From a checkpoint of a small transformer trained on Wikipedia.
Size: width 96, 3 heads of 32, MLP 384 GeGLU, vocabulary 2151.
Architecture: RMSNorm before and after each block, tied embeddings, capped logits.
Training: a variant of Muon for these matrices, 104M tokens, 6318 steps.
Each number is 500 + 25 x the weight over its row's rms, rounded and kept within 0 to 999. Layers, rows and columns count from 0. Numbers have three digits each. The size before them is the row's rms in percent of the matrix's.

# gate: layer 3 MLP gate, 384x96, rms 0.409, rows 176-231, columns 0-31
# up: layer 3 MLP up, 384x96, rms 0.418, rows 176-231, columns 0-31
# down: layer 3 MLP down (transposed), 384x96, rms 0.0984, rows 176-231, columns 0-31
gate176 071:501524524531483483536489485517530572530483482497516503531534506493496504460512506477483519518498
up176 076:498517538477509502466512478496491535519494517481496535474515446456489474512529507468511520512494
down176 074:554455493492485514485510492499467481488531496501494518525483515516517482501486536525508516473503
gate177 103:487479575475496465518468502500525498475488514508500499467478470501498512452495454538500507476514
up177 101:513506513490538489517528471484482492487505495526493488472498490510486505452486500494552458523512
down177 101:502517486509503551490509506494494507485506473471465489495545562538512507543519534435478535494488
gate178 104:484511471465479531473520471485501518453498499493470509530510498540480472504534510512544556470468
up178 104:509481553520545517505564510483514518483461493504478497484522483446515484481485483468430457515524
down178 107:492454476486499485501511522499504485502536510503518508492507460546500497506515476520533538454503
gate179 091:516537539501529485472499521527493466460481510477477514567512506517431486515473533478483511490517
up179 089:471499478540457479501497523504476478498527503513514495509527495481536492477490524496515469497522
down179 096:502528516459539504472503504504483518467523503485488500486478538527452515520482501454501495488513
gate180 107:490529505479504504455490478560509464479568479461504493525530488537483537536543543537502516526509
up180 103:459507527518464477510506523543509510493483505521507524512455467506498504485519480485516470484517
down180 100:519535502502481523474498495458465479467540472474528498509542519486507486479505532511522506540512
gate181 106:479545502490516474467504502465531538450492512459444482489463487512525493529505443517511483510481
up181 114:552531505480472498522522522496517476485517468523549518495512455513485523499494501501491539552565
down181 099:433473516540521472504477501518492511482519526459475445507522550503532477466521477495493472496425
gate182 104:530527520465468503482543540488472496520473525500486484497466488489456505531511475529456494530475
up182 114:536522499474493447490515527479507518498567484509481513501562462489507555507489528510519521466479
down182 104:477482506524519574555472481522509489496461495477543481485446537517502486490496470478477493502525
gate183 100:524486536463535524518482453484524518493479492440527496530467541481525537503535490503491485483508
up183 112:522478488497524494483484478497504506539471512463532468490482550518547549528569522508484489490518
down183 115:493492556531469487443529516515495473519540509511467508531516465474450518443477482483526510495496
gate184 114:496528496479514470495499480492480521502524514476463546512481450557471473483505493514481561551500
up184 098:471466541513518485488499504541497505527481477501512475510477541473532479518503475490497488443497
down184 110:514513483491476512530475475462501502517477509493490538538512465524463481476483541499471545553517
gate185 084:476528515463528511494491474504513514479516526517486487517516493522494552507498462521498531502472
up185 083:514528518495457521523508470514479502486494482523473492475520456527523455492496455510542524462529
down185 083:491485499529500500501483513495493535554506543417517469495515504426516522500489504486462504506495
gate186 095:493525478492504544545486495513501536524549461512476452482506493516518476504481500478503506476558
up186 086:485523500500495511526501484488494487534485472495480517495512520501524481485477495472482485515541
down186 093:514517533512477469471483488484482517511525493471543553482477504485491501527510473493504455512438
gate187 090:500484558534522505453470478511509468446488474466453503507476480531481498515496484517518449475478
up187 083:486503492541500469491509486513498453517502520528473505508524485486468501506492496500468485468480
down187 087:505493486468506489512466503478517516554542534523540478490503499518524472476505504507476517504504
gate188 102:507500512499484464530531494496511531496530492511485485540536490519502464541497536481480504500531
up188 100:504489514525527509498463484539509521504480514515536529503526464492476480519513492508546523488516
down188 103:518483527476472477525488480490510484505488466548492511482526529481525504474498499488497463507507
gate189 073:471491483506528460502528519460532508494501482531530494503475490478518495527486514540475492493515
up189 063:478480523455493485526508461492532490468533571536497533471518513488517488528516541476498477490497
down189 077:538507514505449516539477501537468483499462497519497499468497510478511503509506484489478493482541
gate190 110:506524525493479501469512540491527504500476475510509516486553527546500474518519525505483504518505
up190 108:487462489492489510514428522562524502530482497528523477498483519462505480491486508530481486518539
down190 107:537498544488515491516521505472482497475493514505497529517513467491467525456447510496512479489487
gate191 100:497510510459512495490525515525449486525496495493515483522425498505518501529534475505457517553524
up191 105:535492472511510497518446449536520472513504495494518470527500483480520525493485506491541502504497
down191 101:491506498483461526498531542509472533485496508474538497480488526487469468564481449507456496518523
gate192 107:505528541535491501494492470479470497454471493489495521457472502482499506491496529505482516490521
up192 105:515483521505501510478459476520501461455499521489492499461531514471514503461465505482546460470483
down192 100:487541484526476529529512524479519531525482485542489515515505507512475521482529536501477541491516
gate193 115:550507469476526504510486519524508479470486487526502500512479494542492515526457484486493498541522
up193 089:540482483463522495510480513477528499495520503521521515506515482515494488501460496478505497546491
down193 103:491529501512529495487549498520472506522512507441474542474513491471497462516529505534516498506535
gate194 117:514530513488505513483532466456482482471495473470523536487512513473527513456518469511490496569499
up194 113:518563503536501534481542461459465492485508479496546507500506466527514464513520479509519492542513
down194 106:482457473488534483530433516502561502517500489509506515520513493500469497515501496510521517472488
gate195 112:518480514481475528496533493498526522516498449482472492519468472475545552522476475496550511505496
up195 121:481500505518511489488469508494551479485485505497500511524494475498493488496503497526482510511468
down195 111:518511496455471553525513516499467548491481490465493522486488492518513544497543506445500511482509
gate196 112:493523515475512463495503494509495508470506476484448497483461546466517490471516437481488496487496
up196 118:486489444519508492508479545500475495525479486479522459507493500468483495461507537482490498501474
down196 144:492531413490516504501502484505482499505530499514507477517458516473501470469488489492475518519513
gate197 111:493495477505514503487473493537515455542475482482488505527473500485486530469494560487511466539489
up197 108:483494523485493508454461526491467484548498518484473506470490517516510487520511523495542514496488
down197 106:513481465509512496514522481458523513510487508552528519511508485523502491514428494526507504494508
gate198 116:500527505488519521540502490519542502534467549467487505526508476487473546509526535479524449490494
up198 118:515507475504512465544484514462561476528474480474496488537502492527494500489482525509505518469502
down198 121:515444480495495533483474491538482524495530450536475511526467534512450500512491493436511471481523
gate199 102:528485510518489480528481478510474513503525505452541515508492503490453498518513533547474460512464
up199 092:515509491537496530473499457476448512513510517505503475480459512447459526505481521473498472509434
down199 094:479519508488502503486506553490498513463495497534506542512504504542554508515586490495501498459558
gate200 100:550509504513500510501479472553510529469481469498520517466519500541546491563495509483523480507508
up200 089:561484479499510486472495458538503495513498476489514486444501495555526489567509496468522469547504
down200 094:450468476522487528488518489513496497517532507492477509517484478488470476460525523494488520479473
gate201 104:522478486478522491540485519521503448473529538450516513505456500544436469517519511516506550505474
up201 098:530483504498486504469537521495544502513492462504477495472456492536528531518508502486463575478483
down201 107:493501502491471499497448510499474506490529530498563500507529462525480522475509502522505506475501
gate202 094:504523468482481509532500469527529507524489527474550519493508566500520557512445521499487497508500
up202 081:483502519503488486481491531474494516455491489512512507478512482527506500536528481521511534523502
down202 099:491477471475503532519487457535540514492504478515551508501520464516512550497496497538497518467523
gate203 039:524488457570499486472503496490501500487498493488507523559480483507450485513522517512507493494539
up203 037:495498492549499503491537509509502500500484486506506497524472516511503519469536562528522449501517
down203 040:549531537484514500492500531425526498509517494513544496526506466473492469546522471508512483511511
gate204 093:463529471480490506549523468511480553488522516473475472470534508474514518504524456478526530485515
up204 108:467527529500524485485529509513476495532475490497516437500546495485497490486464495502508563491520
down204 100:501501520491469542520460493463489505493518502487489528473481495514523506494531484521502471505471
gate205 102:518490530481505501496483537514503514466507513520473545480500496499512448474540528546487470485470
up205 106:479463509478519475486470487486528527527573518476471537499480465507526489499514496465499556496496
down205 094:535518508530456515505538474520450484496443487476515441514489540486473529513492495515485483479502
gate206 101:496526493467509515505465554501514493536515489498503491526480500425502465453462492499517488506490
up206 095:488534506487488523472525506523487493490493458544504513470510460511509547520534508502493499532537
down206 105:557487474464494503526479534459517476484505545514493481522478498506504511508493443505493478490510
gate207 111:494570537462457486496489505460486506506511482492467504492450483511514507500497493535497437527513
up207 109:548525500542492529449471478534480489541504511492513508505495504523515493503520491494500511516475
down207 118:514496542469515480543532524468460526464506534480525488503515475522516503470482506520503477502531
gate208 104:510548470495501448504453531523510453530491494516509500498530530489507493470475509512501533459518
up208 099:504476492527514523499488447462505515486492471502536493503500511491510522518482540506535504548472
down208 102:489503525497499491547521528529488470491493516517519527510491494497489502483540466516490485510531
gate209 106:540485525473487473504469510456499522474519491515487511525453479500465491511501515526512522516482
up209 101:502465462498497534492502473544483491494478496490483501517496531500496532487503537471463485538539
down209 108:511506518493484458491512524469526505517514516513506540503482482481486539526556483513490511491442
gate210 081:501554512474544509498530505506492520496515455474475482515489539509480521513471470496504525472500
up210 074:516449466527476491497476491481489487487484559498492532489522469470524502497500522479509473510506
down210 083:533496488494543541493542497529513518447518467473465500480509530518521504488465468521529509468515
gate211 086:509467495474454502546540488511535483508543505460549524533528462524488487496488456500508494505484
up211 093:528481484477511519483479548499496484482520487467515533510524504468528521499531468470481502532528
down211 088:461498527510455477506548450499519523560534504518490478516471450504473530474490453504488484497538
gate212 109:482527511489452481521500559516509488486481507467528512498480481497464486526526507508488495546524
up212 099:497533478533513484512468475505525508541533474560504493481498481457472508483495485497517494482466
down212 103:474478496479474511483510502474504491467472530495507509555474522513517521525480478478450496524547
gate213 099:505489528493483502514536546530500456532496482492482516517483452487486506555558476498497480527514
up213 095:480523519489491508490515489487474517495502483520491504482474531478462506469497511508464524508515
down213 091:506546519491499500509483490508508512459491491516508508548509500528538499504456500516509480437499
gate214 095:472490482567501480524492496461521481482514480477494506517538483458538505483488519550504536531525
up214 089:520486493497481544461472485458528523466513473508485489512473470445492505505498450469538522488540
down214 088:511502522449478452479510513538485530498526546532511513465505523501497497470485494479478476482494
gate215 066:478492488503515497536483492488518424495494492512528473482480545519509468515551472487481489496471
up215 071:489428513490503486513483540479485552511532505466497508471520514473503525553540482530528512440493
down215 068:455514495468481537497544466521532537512453493500487488502488537509465514531529506495467468500473
gate216 107:493516490484495482530530488488463528506470435512491471483519527498492496542500501483514512494470
up216 102:455521505547464479529498503483525511473547484485468463463518520434507514520523505489475466495518
down216 105:492499470512494532500472495533483525515448501514498513479531480542479503487512450540507513477434
gate217 085:481538472505498521467536539510516498533501474476516528521482518453483523461520448537511496503484
up217 086:499459514526513518507543526479571519519515501498547527515474492552561511478518484490496490481494
down217 081:512530502486471496474500484521493461518460460482441468490480479457441491515488456483512510514510
gate218 085:499439511509477511491529468490498519543443481497480497500502476469479514506449515516519478542486
up218 076:518453533504503517491529493480507516527458493507490495503516469470467544518451519519479481518503
down218 086:535493488522550447500488504493514527500536486495475490526465526544529472480514475486492522473518
gate219 107:494512506471505459506509502489519475438498478510471500503486497493514526478503529466508488438504
up219 106:510474479523533508506503500544524460528474457511489489499558498487506501485526517500546494515490
down219 099:480493504494527465508506564480504502472530516484475488528470484483499496467521515511453456472472
gate220 083:518496462480509491502506460490517485504445513466514481500512487473468488503487486500479502496503
up220 086:495520530456520503445512504517419486512505495520518465474507487451491525498496512530535515502482
down220 087:487455540480528533512503481478546478472479488535502499509510492496517417540525501508483482436503
gate221 103:477497467472427480494541473485529475503498501500539521462487489463488480474526496481532496515467
up221 105:518503490512542468500503546534523484425483510534509507487477506535488489513530500445483471497543
down221 103:501478509498492575509495486503508488524519458490483480536484504476524494471475517531513543496475
gate222 106:512514465498473487530476526528478485493524472513507473527469498507510488481490491513481535477520
up222 101:548487535478547498529454515519454478522541485470485433514501492511522516499528486469469528500502
down222 109:491455500455482509499486434532521486479453513478458570514505490501472451498501512501502492487481
gate223 071:484523477468503473496516538507495500561437492519499495500471504496467533474491523476538515541505
up223 059:539469509516495496487498511475482506464561536500503506517512518500540469529508505502472498461504
down223 068:486476500526495505562500538524531497501437464508497473484485450528471538521515560504488555526442
gate224 090:478513539541471504509511477501482498507494486538488483512501486541498485500466494460490520531511
up224 104:539505526473481529503490504542499482500451457476504480512488513540518491478505494494509462543506
down224 094:462488469542495503504493513478495483523541482511545511491510484474504505525497440485498543479473
gate225 055:506521547501517455495503538493504468527503459530436495513513477474483514498501489474529488498498
up225 052:483475474478506473498477491506486515477515498499583475476481529530536462509496487464504466469526
down225 058:504469491517523499462504459491454518494479517522554470484514440476486534523518485508491514523461
gate226 116:511537532510459512480506509516493508480510498518494494502473522533545569518515428483521493537459
up226 115:477509469527486496537466494465494519523474515545478482466549501501508513478498494523537471459527
down226 120:535490510494512538497491497533484537457538509456541459530459507508491524525515488471493514522465
gate227 104:491499544508487499485538484498506490507485464476504489507507445536521505481485527468475478466530
up227 123:465511523480547510499477491471515520485502507499502513452486483513492482486525532530474500500493
down227 107:526506502531474511486528466518483461519484503502496510529512493505498512540472490514510503469529
gate228 101:493517537489517445493522499564533477513482450514498548472476533494459474484519505461470433511517
up228 114:513509485503479503532492479484530491515481508517508480494521478467529522495499469525503509497518
down228 099:472516498548510449523534499538441481511530476479479527502488503529476505471498499486478475486490
gate229 106:475493471447474476491489466492510469521525471509519478489493465512498497504513498490499453509527
up229 101:494519491463445525490512480492543501498480491520523500499523529541481490493499536518494475510524
down229 109:506514533556514497534506505499495530501467513482504522462497504498532517469465468478521509484501
gate230 097:495548492496458483474536530520472475499532507551490495498509499477482506506512436492529492542483
up230 099:480495533513478487441505523507490476515557504519492518475530461496475528500516491447548477506521
down230 103:474487474478518527511511451489504496497460497451500505536487483531495485506476497559458482493476
gate231 121:534550473504477494496524495515474528517483453552503482529512495472511461472458498524486517486528
up231 123:496455514519474499534465519514465526506509497486465500543478508499514496525482474472493480479468
down231 118:541483487524514504498519499496488528490481512506548525504462478458503507492486545559450521561522